Each number is 128 + 24 x the weight over the matrix's rms, rounded and kept within 0 to 255. Layers, rows and columns count from 0. Numbers have three digits each.

# layer 15 MLP down, 256x2048, rms 0.0691, rows 0-213, columns 1984-2047
107102109170192175163100124108111111129129107132116114108088119117152137126120076132134124117119128135165130158137130127129109094118116125147125150127146158108112097134150137128110061152154120
119177127157133133151144123148107123112128091096110122128162131101135113137112168148159092156168147147122133097134155137152141105140121140151090147124134121103106136166131165156180092137111092
120115068108136125152143088166159090151128137153153156115139117120114121099124152125155135144112135112116124106123111137123110102145125134169143153115187134158122114130140119112111164145161159
089148115129202169115144128159115097130125151187118140133171132113174106098132114125091132122144134172150131178131126142142095078099126117109164159133101155155149144131171157133085124122098086
099116161104114109151147130102146125093120132131128136113138103144115118147133129121137157106154148122158128090156149134136127147119128149149108171121157134151076103106144091119119158111115131
103136125117117120168113121089114160114143128104141156130105124121145151134155136148087123129140165124118133076150119124193126140109116127128147159121116143169124118135107100123159113137097105
140135142096144153097095139087112137166140104124111152133108107121109127067147111121116149117141103137145140113125119120112087130109105119126084152091117169185129112112131128088092160143131132
113207144158138110162094111141173124144103132128140110107156147115113099178083112124161143162145126122118124106119172126152146155158145154124144130146127131135102167142121176122137117138145150
099139152144119141137170111096127160103085126124165083126120103155165127125108147148163119098147151144096152113143133092145161103093112133135137139146100132127153108150109124125131107112122126
118103100148116121139127108173155205131115132120180131158105119140054152147131108153085128140193122119145100135122110125106183143146136144105117139141125142123132162184175111120098129133095111
117095127112077142124193099111113152087121095126155127136140164096108141125103131162156157121129178157149132118162134113134081121144120152150115135151116092128123145113128156151116113118107122
164106152165129119093114164126129152117119146132105118142114122174136141142117112143103144090101144097090116137136152105084182105144125127099153091141127115102161171079120114085109140122104157
150134094146150107110130095115156159154085129142090120102122122122084133159114146106132133137132100082146147150087100130103165154126145141158112136160128129107124141137169142154151127110144112
156147145132169128148108152131103116137153143133112166136136137093125117137130173153112121145108162139131141129113135146144125139141100137109161147121092124107110188099136163150135111148186145
100135140124157075148172131130144140085141150118101156154147160109098108147117128172131104128122117087155119129087159119140209170079109127136170153182120096121163137167140110138129117115120087
171070118066106131126099114137136148131122114129120139067121115147095123077133121107143158117098110119133172157122142084145142132128118147105128095102138103135100077095114149149115136148149119
084123087118158101121144147169132142159092164078094147098111140124103124117117139150164166095147130106092172151073112169149147105192123190114146201083112046116058141126102116084113148153155081
157120130117112155137092106132138131084130109142111121183162133106150147095102146138138135095088152116140146122144090146144143165120071138161107167195150150110150118125126193145128134138121121
105133165113141130134138114135112098126134181127099115154153130161093120154103126096117156120128171082144132122111116115093071168116136127103141133105115147123198117174084119131109152187105092
129111132149200120117118069148143159151103173118148156113088145116127078102120167107112141124063117113132156125110153131161162108126126127111125111136144130112147114136136069121104119071119118
093115142102077123154114093126116123106121117152151175199097070148121218154155067117151161130127078160144127166093123132123060125153155110135099135121168129112140092105148164143135120158161160
142139105123143147105141120106114092154128145095154102118150110146126115164111106119201133079124089167090099109137139097111118126136133130135139140104129143140117128168122126167191122117104148
120134090123087114129119145164147131128109110100142097160126151128140114163142142105145121113140128112127135150152148138087194050151140130124114096105115127162101126131108159131124101134123153
089106145115137126084138116129137085116139145141160156102125114110137112092162168096145069149143130139150112109169123113123092116145144125126152116114116111118142137084116176125093152163107076
128133112145143091127168122133166181154097146112127118110113100132101162138074100132097129115099140163108106135125098154183134136158139145154108137140121102095143110102088154153138144124164115
125093121138171135123114124135157098103143176098160128135146158152109142142171124081134106078128159163127176142130126113126137135157118053135113157081148151094119096151149103102113142154033126
105136176116103108134140168118139165133104115119098129145179101140164129134115106094094140134125163113121172117124134088146125126122110133116101131105124149103137116145133123110090106108112124
109166145147125111112111081096131176136147104136105123142178123134076160154120116140100126131126135154103161149155149139126136132107123125142120145135119101158124149118073095160155162123119173
123116138142119090144119104102109128107145123130148145114127119146149117122094152119116102126154127117125128114122169115122133133158109113094121137150168140142149097134080095126164147118132100
177147113121154150161119094128142123124133165142130181172135116144139110114129117145103123145088129122119159096130128120131146149065124146151134161107136131135162146163102107144077141118130125
133128136115151114156126085141090105153112148126107194102111095132125168121165158093150144147129175115137156100122119138119133089112138166158133134113134131150107147115122136151121114089150097
154130118131173088145172098092107162102157104155147125127118122104126111092143139141112113151108194133142119159129124103077078142153110130124125089113137138158141136092080141189142163091148153
102078131182142091135090137085141121127108129136080140149141155141109120099129128103106144121152145132158168153123140114123142128139138144138164103137123087142144142113120105113126107109162093
109141125128114059118150138135125147126127115141148151102169102116148102140082127140087130112106160109165107150135093115126115108123128111142109110143131142149132131101135096156105152067159091
144157103124104132130175108120103098153111118142120097134154128145126139123161149131155125138169124119117143117119138155140106159135112118126153144179111125137132152104141142136111110134128093
131151134088101167132155155156137126119094135110138134146082110129099139158153168173123144120124105074161131150124149125127095087121129124154129138156156163134128148127145130151163089148108135
136109160152147191108138083143112136100153063120111106127105151111116128151169106159131138110105116089107145144102132133129165190138085147134087112103134142142114118130121116102079085124083156
142149103145135100094065137145102142093122115147167129115106135082141107105138130098126134133120152105141138083075134085172125161147097142132114103119116142154131132110126148132124152126130129
114134110133098137133114130134116132131199103108165174119091092106152097111105143111142129120160080107120127179172148125125090130118088083081131141175128142135118133148109174144133165131090131
139150098126128116103153137119129142119133168122091104098139122129127085114083160114073114186116119122074148153136133158120107110129127102140097081138152112101156133140113156135099129148110175
139131113117133124124103087134113129189131153112154087101094081146099141159104156132108116138128075114092148107141150096152098139117133099100126128128133103094125174119039155138118074114136100
122109127124095133120157125129131128101144166125121133105107136151121098120121126141088114142145141130136111132098140144089116115086121132112137111105119111134127140141099130165124206187147136
127134118110100109121127129140109145101094084138126125183128100151107135140110134158115133133123147135111147132110099170104142057124089154155129140110163145078154123102131146121123133134106104
127139163183077159086114107132130127148157122110121143131128152121072110103105125130099072135153136138112144109148098136155109123100141129134099146112157127092140135164146115132120140150124115
137128137125122151142145101126145097167088100136117137130139109126126120103166141075139119130146089113179127148100098127122131131126133123120131099095139090112164153127117106123133088129131139
122094143121101123116127108097144135121147112156139134149095159133096128114146154138116131107118139121135060137126078097104090126117143148109114137074136127104116112140119115124093129122085114
151169143150128090106182177144167147119114170119178157109141094143120125136129132153133155120140097079124131126114126130147102121153145136131151105124123139126101146108146090128136143152143152
140117146111121134130112163131116115119116119153127130137181132140107111105093146114107150109118109126145128145140121130138156144115120150119144118110123129117153087101129146141112156153097125
101160133108121128136174143118134156185153102123132114098091149103137120114109128155096125101137130136160148136230121137100106134117134107091142113105100116109114119088143146120112192129100133
084126155143088130153127105144139116124131122070142124122128136149135158109139099149165115146111117124140141157190125102113106131109097120115105100142089116113075136116156107100117076159136147
155148152106164168151127150109139108119140131156145175071149145085137119122142114121114153147133097112102129130093164115143102146127097137102164117103100105150154132123120140162109116135144161
174147133150122108152154116144135096094121134149126117133144126117152121102142112140056117149113118138127153084117103121142109134116128150131146143137125108139099140154135110092116088098153147
143105106129120157134110212126127121124098158121158174141126130107147113153104132137152132154128132132122102127100146144158175080141109118130087095104128096128115123185085105138177151124112137
106147138109109119103117084100109132092157128093165154123162094109068123156134081113119141136123127139129100127104140099174109130133134154150104137141119136163106151123099125143122159097117078
146066163136108115116116102115165107137123193106146132145165127124172119149115109106138123125149091150092145139142150137116128094174146132119174140111116144143122153145106142132115189146143121
116128130126150151169101079143095124110147146158145134119097173136069136175142129130107119124106178135122091105091125149131162114169161073146117109134155146140126143116112137115123130129127206
115115162093117152095160171091108122138132109133118152133163132103121119141118103129119137110138130132104127133118107111141127150157115169100119123137165156142112168125137054136133147119124153
086111123163119116127180124126124118088104128141116134154167122178093118132154150158126159123111130147128163129090152127150158105187140156100120111102189122151141133112121124161102135118149125
093148117129129129101165105114174147125133136144151159113092103169161134113116109137170093131136126142128146121161105139142162122123125123127155144147170147123128148109128155147150143104159094
108116127149131131131135101102121149074141094142141163159096098113135147133130195124056151123177147100146127151096066122144109116122096151151151105095170162098162119077100186118132154076157123
134123149122126104173150132151125138130129162126107111141097121126138120131123109108145136128145177108130120123117140142163157144105136141084127088113131121123137109094156148130144128107148105
104153180123168118110119133126103116140129123125138176130110081120141119142098155160166145148092114099094125125145144140135100180162109137134153138135133160140131127134100126137141127088138102
140144131164142111149128152179142094110103129118165098184103126116145127155070083115129141140145127107133121105161156117116138126115128127111115130107115098159120096135143151146162080139106124
143132125107122120123097116093150130089159150122106143150139116114142150120169177162118129147155125096122123091140149128137135159117163102090117127157135146140147142098151131129167127091119132
134133165162181117149223148102144135106146123164113143141150165154121105121150150152151092126102091127128144108111144109139171149155128149107083149106111118112164154085119090132140131103185134
186149166155151157140141146093128087127130122100142162151090176101103147183130123140114081112134094117152109116127129107146102144180114096164162120130169099113108143118144139144158065151127147
131109120143166124109112134118094130155147144129117136129135105176148087124103133117138076115130141178100108118133128103125164145095178063145112144148140137164100106125112124117151085123110085
134104126139140136124109131134109142136115074131141153134122096133142160096160143115086147161112156124125123126165129134095075141099115167134102120145125157136154132130144146131108117106119134
093110144100106150146135129178116109123123127158117130096101166152124135099173141149123149113137183150149147116142122113102114101110102120152116141169176120077168129099147163105122149142150140
117139124116140131124150134159141110129172091133128143120106113155167143145150107104112146120114150141145086126146166153152123112141141152165079110113121097106085097136116159134124143119126167
114098128110123080097113184094122142123122123131097093104123091185105118167147108143167128101124126124106121129111099143157108129082118150141141139127137160142091094149118136117129174140103070
156156155117116171106118068122123157153129134155150164135089111122106141123149140165184101146156098076110110149111122104098111118122137134107087149156088141151141155143140110127121115158147153
098156123155129144093103115091121142145119090144081116166154115120148130100066098131127136133113145123150109118139104129115104155150119142113112150124135133131109129115148120103119167099102088
157101133139133168107083122132110180143142145125081120148137094122106149104096156146153108136123127143084072145144127153140139113123144157116143115106101166138158139133161135136111182120153151
122164142098139115140108115146088122129155098121128151116118119107156120112143113135162127128124113173111113157099137127168143089144111143125162121090095104111154109097103109136138188135123149
157160116130121113114122118164132161098150155123122129100128106157118056127136154142100101112116165149143137115070133128101128123105152147101088129124103089120116149075154120107163117156106131
118138121113138100101155090141120147126062119122152151133127117121109133134155130136112125134113135107131169151079129138111146172128128098135123156153130147116110132164145166114116159110124089
148138135119123140107088161166122112113125150140126145192115132154081146103175142130132102109149156147128171138121140102121103111135159092126109126115112119140139156134162112145130159091130154
138137144115158153108095146121127134140113113138096149145077127133111123138053137149136091156137164121115100108103116141175115136136129161159111117155103123118139135077131158147144115102160108
129159119106183114139136118104136137192148115161110122110149135109139134143140152124174125120158116132120144117102129146141157181157147133119116115132107142157120140164140117119137100145104119
126151150189149108132139173099114100107126133133136114137130133134107129114157128148126117112145104116127137088108141143143120157068124104176084133123125115127185145147090178112105103148153183
165130176122142140146120124148121138143108122134080171109158197105180140051131130134141139122106136112151127150140152126103130135100159082093108119174153092116146103078155148118084134162159100
139148119150169132116119104154146104181086096129116119123061122119120120127099147098165141121113136151104124106130107165143126184147115141143125122137126116122113111109166141116173170149117141
148131104151121117162154119124140137127126143151126160104122104097152141113117158101125113113165172152147167113114121141133133099126141154112160164164096101132106135134131103130115157184165097
178140116130132130142118120128162129104120148127091118159163130156106127137115154130111145112114105139158144151190153099120128173104098116110110142122133126117109109147150183114153110132150157
149140108139129100149129144106160104108138166111146107106157136134159090090118112081104145134106092137141104103117155123113115117143114101138137102140139094135099131127143119088138120102115132
129090126128131122122185166150139146128107117128123144090100130111121147101177156139143131123108162131119124124126101147082114122129147130125145126144153083146117089140173111141143174121126113
124133119141154165091116136133115128155133132142157158124127129098150095128129119107136147107127113134106135146102131123142113098105133123160162065134109109093128133124155113153106131128101098
117086187098141160158149138102126114116135123113129136134155134138112088109097087125127124129124137137114100142117103114136150148149112093111159144129146130115128091129094121129140066119140124
105090107140145078087080156136167141146145191118142139127161120137103118099129113142179147148133136095132103121133148159105156178135112119173073099156077125133160113162125084118110119114107142
141074190172101127143145152121130129118177137107114146138136141108130111130165127100102120151095112118134152113101152111129125118111168095123173134141135115089114138152097155091155120134152128
130105048120144135134106134087128145075130136139102098151156137190166139143118134140124138147128121153133137122121108158109130082104134157113115165125154096080169105123135124107110138081096112
113123115152096149081124152179123098121105127116143119148117135101110137133149135149110098142118080114114120122110113109130131154077102067123121123107118164112121137126142102120154162127141152
150120117139088110114138124140124122143150116160100113136112101143117147140098128131066136145163135125134144103114125128141122125131145195150136087160173145135093107127158121124082079126153065
109128134159154121163131141073098121135144098073139126081093134141128123101121098146120119182158097134133105141135118146076135078156110118142135117133140132169132101129127096094144102103125172
114161130109124114119088111106127145135121118127114100156124164162132140139161150154111126139113109125101125129138147102109114157116115137151163132124129118118148148111146087144133115115112136
091147135117122113160122134134143162100122121114122107137144127109125192135161140133121132113131134129117134107122095095112137122134091138152123096104072156114152118069105174115162124121133152
132125166125082153100150104113113132122127124135109076098114118150142138127129119152121153125136122170098140146140153132140125169119122137143151154108130135118143135106135168131161136147137097
107075148132120113089136142124133129158137134169135141116168123115131095135101132125152115122104135144108154133123097106096119130118150093142112119099172120095119085127087082101099136121107136
148133122115146129144163129127091161150163154147124136088097129084128131114130158098135113139125128126142062147090125150128120154135154080155113116161135156087105153195124113106116164112171154
122116155131072163162120151137150089148146146094129041172138079121141141134123149110143100135141177143137087110118143096119117127118140090099091110124140099160151161105085127131135145142127134
138153155110111134112125099172121130146167138102121128161147106131110107130175111105132128129149098148104140148119129125132139165125134129139148154108078105130140105142137132156167132146140152
137141116175169105090124087113169125148158110113152138137159156107131156109135134122147118123123083146109162157107146147123152101100140129133155109178141142083099099091131139126118159131091106
103118128161116116129165142148114134121138090096151137144119132127157085074127077121147104154127137110142162137114101134137129142110086114130134134121124149097038130141089157157097132086105105
083078082118161167133131161158139091118144117110120108113150154123154110091122124127169113126090123146135138102157129127163173064122119145167117127114126104145114156138171158111105141120127101
169114135129115140144102091120153115110159104146135119120124140110121116171120115144093108155126149143115141078143194116136149079166193115144110132147143074109131146113114117155110156119070125
123147138088137102060087149087116176114156117130137104114152129111148123110142091144174147126148112069109110107119120109150091134148115164190092128159081120150110132113130140118092162146154151
137120121109138177082076116103133114152107076117103133096114144089127110092099095113112141123129150104120095142143146096118172132110193096153135085119103123124124144132121136131160092112167212
103087156119091107136149129117154111150116139119100104149126131147092150114094109121147123151160136147109101108156127140104119146157154072134154093130098147102164098096139098122126122096083151
173108151108158143099150101067102116141101112148150098151159123117141146114143077151126125096129120125168115133133105127077129127095144120135112077125127142072116118161161119205122061142142138
098125140146146123132121121124110144165135093154138142100090138128091121123153128165098139096087104121135145134110143147145130112139192104087116116076111115150141107118109133134174105102118111
132149110147128111100120144127123125098112146101115107106138142157119152176116114137158171139098174092134147140107191132120120134077131113104133132131133150115128133158133119150117149119144125
114119138124131158164115101142130110118125133130134131130118124138084116118174113161146179151100109164161133149129097106127129099129157108132132124113176145110143134146124107139139145118106109
122121148125132145118109128178117148166176139105152171142092116174135128077101149152130091094105126138092188123128108175092133155148121138123123154117130102105184115131106116127138148150099127
117110119106102136072091148074133142100178095131135108137141106116105117094158116159136091099141121122102132123123140143162087086124154157139125105158110120116124136135145148131092126130135099
108149094135130130141102170146143125120113161123137146135122130112146129116126136178162141116103177116149121135113101130136110163119082134133171146140129141187125139132121120152128069132160121
141095127135129128113181137128123160126116113117141155128137125148102111152128103151141129137160106184163087074182121143138133128130115071116122150153156170147091129139085138103083102118108156
172142179118148113128173098147154158145109079126140091121124122133139164157156139080112146103116138105164124155137156113111144145115108112117160067102105150153082139122126164115148090120123146
168097119129135135142126154111119143126142115134081123134152136137133123108115138103122135113111152163142124111146143138170133134119080163123102158151198127105116100107122166115165095123147118
085138130127141164159100161137122129071081097106120130102138127185156142134152123133173106114097091134127143149149154091124135118110101126102120148130092133114120129137114127128136092129151112
143129107103134099143163142147100149125141096122123128137113141154166139122131162120141107108154157134131130123087117106139141148164120118092160110114082098088165128147085159158133082139126101
127160152135094133138157116163122162124122145078045102119161109155100131108126102105154090131143108165119122110091159082106116127133155109151100112115140139174104169127114169147144131113123175
128149112104113180163156179126127140122099119130128152156103114124124173138139154106165183117157133140150117081155163100122132110111141166123140112133179177122149117131111156117122109156150120
110119127093099141123121116169166125134120113117133122142102131142109152118119104097118106097146189107135128138094130084131134132181114122106142119123049111082079149124124128095083081148156139
085145101148111107127129120151102107138136164108156120115148157164142171143104163099107136121156141101142052100126135108117126129139113091160127121155074111151144130110112059174166116163122192
122115161071132109136178087114106124135087115134105139131146094126127174163157100123118112145130119164169129101191123119115102161189107117152144143135138104088149092130138134149128120122116119
121130135158130142163143158126123126086101113143118140127092110097162141140069147143151175129133146121103147129134129095139131108174097143090101103116075131105110131137124128120111126127170132
138121148082120111106130170142159132124149134105116091113155112143072125123110158158127147100161170153131126151129140145083116155101127127145157124123117123168095149130130135141100067130154128
105130121108144115129135133147133143173116168153111150143126175106177104133125132124152146125123134108140087122122127127148067116132137123091134123112144118145155160126095102152152096135130166
096137137131117160151143133133141129104112145150145123117137131110117122164140143105091123139123116139118111141117126147162091131132156143153119124116089170143120115110128148117096177085123147
134128134126132111093177137143132131112058113119130105135133112134119134091133124156107155123142209091127126156171099120109172128139114168131159105127101156120131158096073115123118133182158139
137171146150124149165143079175134124122120105141159164138157137117109121156096139075115128151108134138120127097142139084142143137134157087153096121168140108115116132121118120128121128138169159
111135153072149121132108132170125150179109153108096146127144169134128098158114103182101068151156113083127124136128096136104124105101113154115126090117155134087149093148124177141108167103127126
138129128076121110125188103146076098188113107115142099102112123143087141131087170145116121150141132105122161110117099147109145156081146149093103131136089128129146103116104165170124108139112094
133144150125112083113176134128128141106138162146101141096146129102147118113146122115123088116123117121131097141097136103115105094111086138159139177127094098118109105128105113152109123135117108
164138138168111153154107170132150144107118172153140134103075158125116156117138163103111165123093147139093214115107123156113084122148144156151182153146104143134124106100114085090096128115129089
116167105156130117168134116162156051156093129122124127128132136132097155154126173158152111097120113153121156100158144107135146137201134135115135112077160102145131175122107125119142082179129104
135116171136136113117145132167141097147094153091116120143111125126137141077132117120130116155112105108152089117133117145116141128130135133154093114091128136129106112157129131146108093121117147
131101110129144145227133113173136129124137081119097096112141137105157114140143129122120154157131084125140099092114118112108120089119121162152135146117109122098176132153174126096112168132111130
106129105081142126077103128103109097160138129123145106142106067124104114136124119149159124171123124108146108076150174171136105157106120159104118143118110119151134150075141104172132118068126092
144131104109098123133190098143132081127086120164114111160108160133136149164115117143130133152105139137121112059093110136117112132120170113162143078122074120153117092145099114150126068154160138
123124114118140142105148130137072097126141126131182130115120119165109141109096135134074130107108175174166116160145118139131110061114057123136183170138180138162155119091146139125138111126142118
126147123113099093082112153115176125087132135116165111140138140136136145111094139124115156157060153164114151150125107124202127151132143135148142133170145133102115155093185137118118131123092177
130120125137091148085134178145141148153130137136173117095117110136124181154090120154169143117124123166115125125139138115104096101172117088135098129080129099155154154140142109149114131116119167
108111124146158140088147160130139166117116146150133173120069124064119141133156155115145178140122141126103175132131114141094127115190119149111145129082100126129108167147115128121163117157166136
128143119136147167139137140134095152115119113079113107094110127118135133135159104187171112138105130088132130151117122137135171157088139104095112156114154100156118147115113142136170099129090112
151139117121136094116147142166139093151122148146108098115080125105133107123114122115131170092102110167115121135163109171123089111114133123119111175130149131151154119115100157157114091117115130
132159101125151103157162115108102169114147133130111171092138169109117112135145178087118086108108065152140107171113102157119106124110139152131129174119128106111109122123127144157083166085127121
101119079130111130125109130105150169151148137152104146144121134124102157162179103106136110085173116109119155139107139122123127113177094124155131136145162134136144144148167109147109107108125165
139105109119093156144125112123146160084103141127145107173187148141149122140138126150113143133150133156167128177106081122170132106102139156119113103176130151115174076114108120120153129111141141
130143145097145126140112113134095148125128160093118141108126139105140102147097117168119129124137115113162146112069147168110161152127097093153100148122121171122128133116153107139120169167139113
147150110142140143108137121130159130173161086136145106105137141118138114142114121129155138090118127121136096115140109124115102182122149090117121105150165111143135158117123158138136117111127149
113146097105092132112130140099094131115134137174158111145124070136120110125161124132104108136173130118120133150109084133143139094111148156144155164123152120119162119116126117173151089166170116
163101117121115147105121093118126126118211144137147083133113105127143104169108119099084144111136153119109136156153151134134133106137125122163122107148105132178132140127125124137120127123128118
140128136147150156111131110109135156113126128111101141078140151141136105128115145144176115147103163177155120108143147128116158124147094116101116097134151129141104112162105112173169108089154157
149135147116113119114100081114166153136115092126132133119149121129092143156181138125089153181080141128132125131103163174165143149176115105152156151129168140113115125083117128126126128165104085
152148162118162138187136109165111153118081132136104135138144099174105148142115143113094101113124132118151130133137141118132086122124120121114140147133136170127121072147116110106141180098100197
174091117133141093143123128116161112119122078153128129105131130128057118102130129153181135106124085115119169083097129108109172140123142089169138065100135125117120161129118131107105140121142122
147121122171094161133103145095137153134118174144089120151156134116137160141113136167114099133115129130130094137116116159153144119114157137136123109100098159140131138126141129085138165132131123
164189134145087142126157125124117109120127119148153094124157150097144143098175124120090110139141120094121107132120093153127116133148145070113115082092125113112107099104118153099132131125161117
167132114108092116146135115113117128162184119121150171129121104103161117144190123104117105080127113109130156115113156127105133124103145093123177129136124119114152094132167102167150174117169125
125092132114164134116158118140166092144108149155141120118128125100164137176115087093118113141162105167129080125116130128121154127143135144154160148149149146139126133134149138149163135089129093
172099091128113131136110084155093145107115121139153104128118145149115102133167144131104147109095140121144156132140131082108088144103102155120167162107134152116153130128144130144100123112106144
102119128126106092101112120090132112156117122141089115107088127149142111111108155180148116114150108084163141097118136153068141140078161123171125136117142104128124128159132131056168146167142142
152164160130134175120130155114148097090178144113150123140146131145135107102162133097132115151111138178088132115113117131108141139150158117112116145165145128109146131081131140142156134164151110
128092133132121128109154186159164130132112139124115150125093126122118117111121093104129165164136157114101122167149164143133119130145113120124123182120172152146135115082114132154148105140163156
138109106108159109119094138103141137143111153114134153097125133100179119147082111103169127118135100135139137163172127087165154109084121082091130111132139148173141152143136127123132110121070144
128150151126139131143117142136099132079164139128118137135144093176161184144168118106126118122155128171144128176145125107132153140173170122119093129124139106122147150141141111151136189100121096
173127091140100120138100152143110120137077180116118091142086102141112132113117147111131139147100153131140117152082155133129078133144141136132135096083103162091155122174145130149157129106145162
139087155137139116108128122108126096109133093143124121162117135098162119138100119143121142165100145127152121131215119116120159126102111158128135126117169102151150125114143112121186180139109130
122152147128136097119112097146150121153106118112101109091164113153112106113166144140131112177131162127155150168130118180129126139083115125173136120132128105136146119126161096110130147141161156
131131136116133106121118134092099136136169085148140120128108143129131149151168147124140118126133133159126083113120153148151127092125141157098165116095122116104106146130111100123112156125087086
104143078154124104115129125120114096116123134146107126112168065127076131117122119130140126156123102098119129141156115144113127149092125103132152149140110099153147141112153115154134173168178080
126110115126134101135110138103143094158126131125125107126102132139171093149099137164141138122154125142128134130149101127118119084111167179159111111094150113156142162126154158108105208087145111
119128108118058145154099155117129164145124106100144130094133145140084123187130101117129161130115152115150129122157120158119137124159106141199114105160110118134144133141127125135116111123135148
111157116144102119135160133104115097147101168128135075148104163109119122137156151132160099129121172168089107111138105142126061166107095160157115170095107106168157119127129143079129163121136104
151137166115100138117130127146134155139118094144157121144101158109167090117122122113104097116150139131130117108109113131122152117109134163133102165168122113156145144092111148132142146161173122
099151109143107139128121121191107154117112146133137097117156134097139088107145124102136113122061110128120128166149167135131130159151154168118095136082137128125100122139113133145117103098119094
123124100115091123107151214148146143098103157112171085177117145118129138124137108151129124117147123142151096145131130145119121168121124126156116152132105142109171122128131121099165143134093120
126162150185143171086131111153103127113112087151123123149162143123180125126166116147139105138140163117138141136133070145119114155119128082116102131139132129087101116121098101122162106078159143
130180145137151128129128154108159108152112186118147092157124149096160122122134131149067178102118091107095166099126141121087114108027160128114131132108122116082146165080132168112140090143151105
151162166157153114101115135097155155151107117140062160140118085065144114149087144070128100124121128167120166105157132138155118122103139119111136073173129108129126121137138093113121119092174147
126090133119101139146098147122119121144128152101149150124122083131142112121086096104109118145142125148087154189131127134132132130137159103160098140138115125133140140134117187104113176115174183
110146169140104116096096136154115119145094090156181181122123057141139113156132134094088128119111151135146087125150087076125144151113154136144144181165138114125088154103102099132137151092137105
136123094145148134109118146120118085133095178142151123102122144103135099125103128113151101130149098153116118122152154123139161085126173117123139124163129153107101139125143127084084104169142121
102086143123116125126114144136092164154135138120100128071145127133099116122131097128158132118129127124136082139128130146106174153144107132117122094114122104155147138138118094161105103153119108
134118111127156154153134154138168103168079076121136109115110102124150088125123123137134105084167108171171131080111155134102143107153134158118153178106122135077108143165098103134145156123138131
138128124165131148126137116122134146110121166120105125138131171091125138162136143118152170110104094118121132124170133127094120115151089148130102132168151125127088103118125124101123084105138124
146137100143162141141129120103125134128142163124133115139155151140123117111098144113124137175157138102096112155172108139141110127155178128082094160099123152121124152124178132119108150103138163
104133154135112093096124092082127129123137156102107181126116114121127117146130116132163116119121131075159118147161132079087117151174105101064133160148117115170139128069178115134127097152136170
112130163173128164121164134129145104110160092127124119101130153139077129106184125091121113131141087132169138121097097120121144083146143112171161145145119140113124176134093094116112143117134096
143084076130118113103157144124110183111152095118130134129125131140118139120108146123099139127131098110126160133134058135111144154103127149137116163113137139174129097141135133155122144154127081
106165133105132149120120114099094091127122158154131154122097108123165076145115116125118113169123120124148139142094123065163128081145152167112105112149098116138111124136136124143146109117073148
114116133115136127131092124094135058139170146167105139179151128125144158124146106100127088104136126132094147109152132102100119096160080145080104104123153128124109127122152147093122093085099129
096140117113133109112111189102126092109115073101133124121111159114139131173127143147125134137144127120121160104114146134121097141118098127093129113093107165151097100152138132119124145077158180
145143126101113135135116113135143135145132151115124157110142166104128107135128165168165118105111142148091135151113145116124147090110084143131136128117104112105133112193152140090162095124133162
133140168113152122072119118123100103154165108137094113123104127131151092126141125080161154110133088109083105105160142135151109115128096124124144134111104128135090114122133147104115182156117107
159150094100112130146147135136150085128135144138116138116134132130156121159111117104114147114154144132151142142124121150132110156161154122166138115124147131162138115153107141126164142107085149
116120155086115045140136091157155123124129173170176102170186114178115130066149117162108106147133122072135133120109104159123066138092108126111117134136141120097128116102130106119064117115113099
126120129125099119139154142100187144107101150129132105117113145120154100119132132109123165142163164141116075106132120168142163147118115149108085106148136155133162139110112132096149099132156078
098141111152183135139090173121106095112144141130135120132149093112155162132122118145124114115096098144156105134100101132156106154163128145092134145113129159155096150101130151153126129102161129
156157107110156140170127165117126135137101059103122131160120160123151132132136132162145113138144092129121142140116135137205183123149123117110107112113118119092115088127125149114127102147146109
109146084114138132078140092097130107153138120118149140157137167123122099140105124079128114137129121108137122171145158118155128138115103141123166135107192132134165091154084155167186109098131116
109119140136105084155138114132173059142164109102133085194122139163113118125149124167105124108129109127112089154112148117131122150131092135109140102139102170114184097180121099099138122099103161
126125151115150143146101121163133150160170129115118115161169102117171120124125079128140153163158111132151151108125125129132106099135137060115157108117127165166122151125113117129161167143110084
169164085198113137132158146135159070168099131162144091145115126146160132123134139113093150103102126162113126114146136118122123131107177116146149120116127123075136143102128131127138096149110159
103143150101116122156128132116113098137163148137119131106142121134114134190126096196134120089109126146158121145118123107122122129083127071094110109123153140113131122159089138108094152122111117
105093130118124100139145114112140135136159166126151129189146138111112165098125136136128136093130131133118086121158114172110141088162104150120143128117137099145117097181122142108143105162124134
147122099156136108135164138111135114155138127164115151100096131160117118134177133103135110135087136126163122134091106127162138119110095123134126135118123135085078085139139103152118075069113155
139138104124111140097115124110149107148119113119138134136108170128126127121121136130114088102132131107122097146111096153162151116128145126128146146154154113107095123140133108119165112155141124
097104106091144137157168105121109118112157090143136137086119194144136122145138142116166145101120149135152100092125094109148168098100114149109142128151125134126149082107112127110114115121110148
120090144132153150138128111137124126134083141152087171146151151141115145096094157135150152159117151158108100129087163149140158113119097130145109135187134105168127099097138134093167138128173126
092149128130149120171102077106104173107140139153095100127119096143148097131130074131121121084143139101129119074159097152097157111157154169138110151120147106125115117115159130100102107166110123
110136089130188111125112148111128145111161142103161103137167165152164160117167104150142115150158084126143142116101137147124103096145177117116130139157164139152132134146141124154150096127111135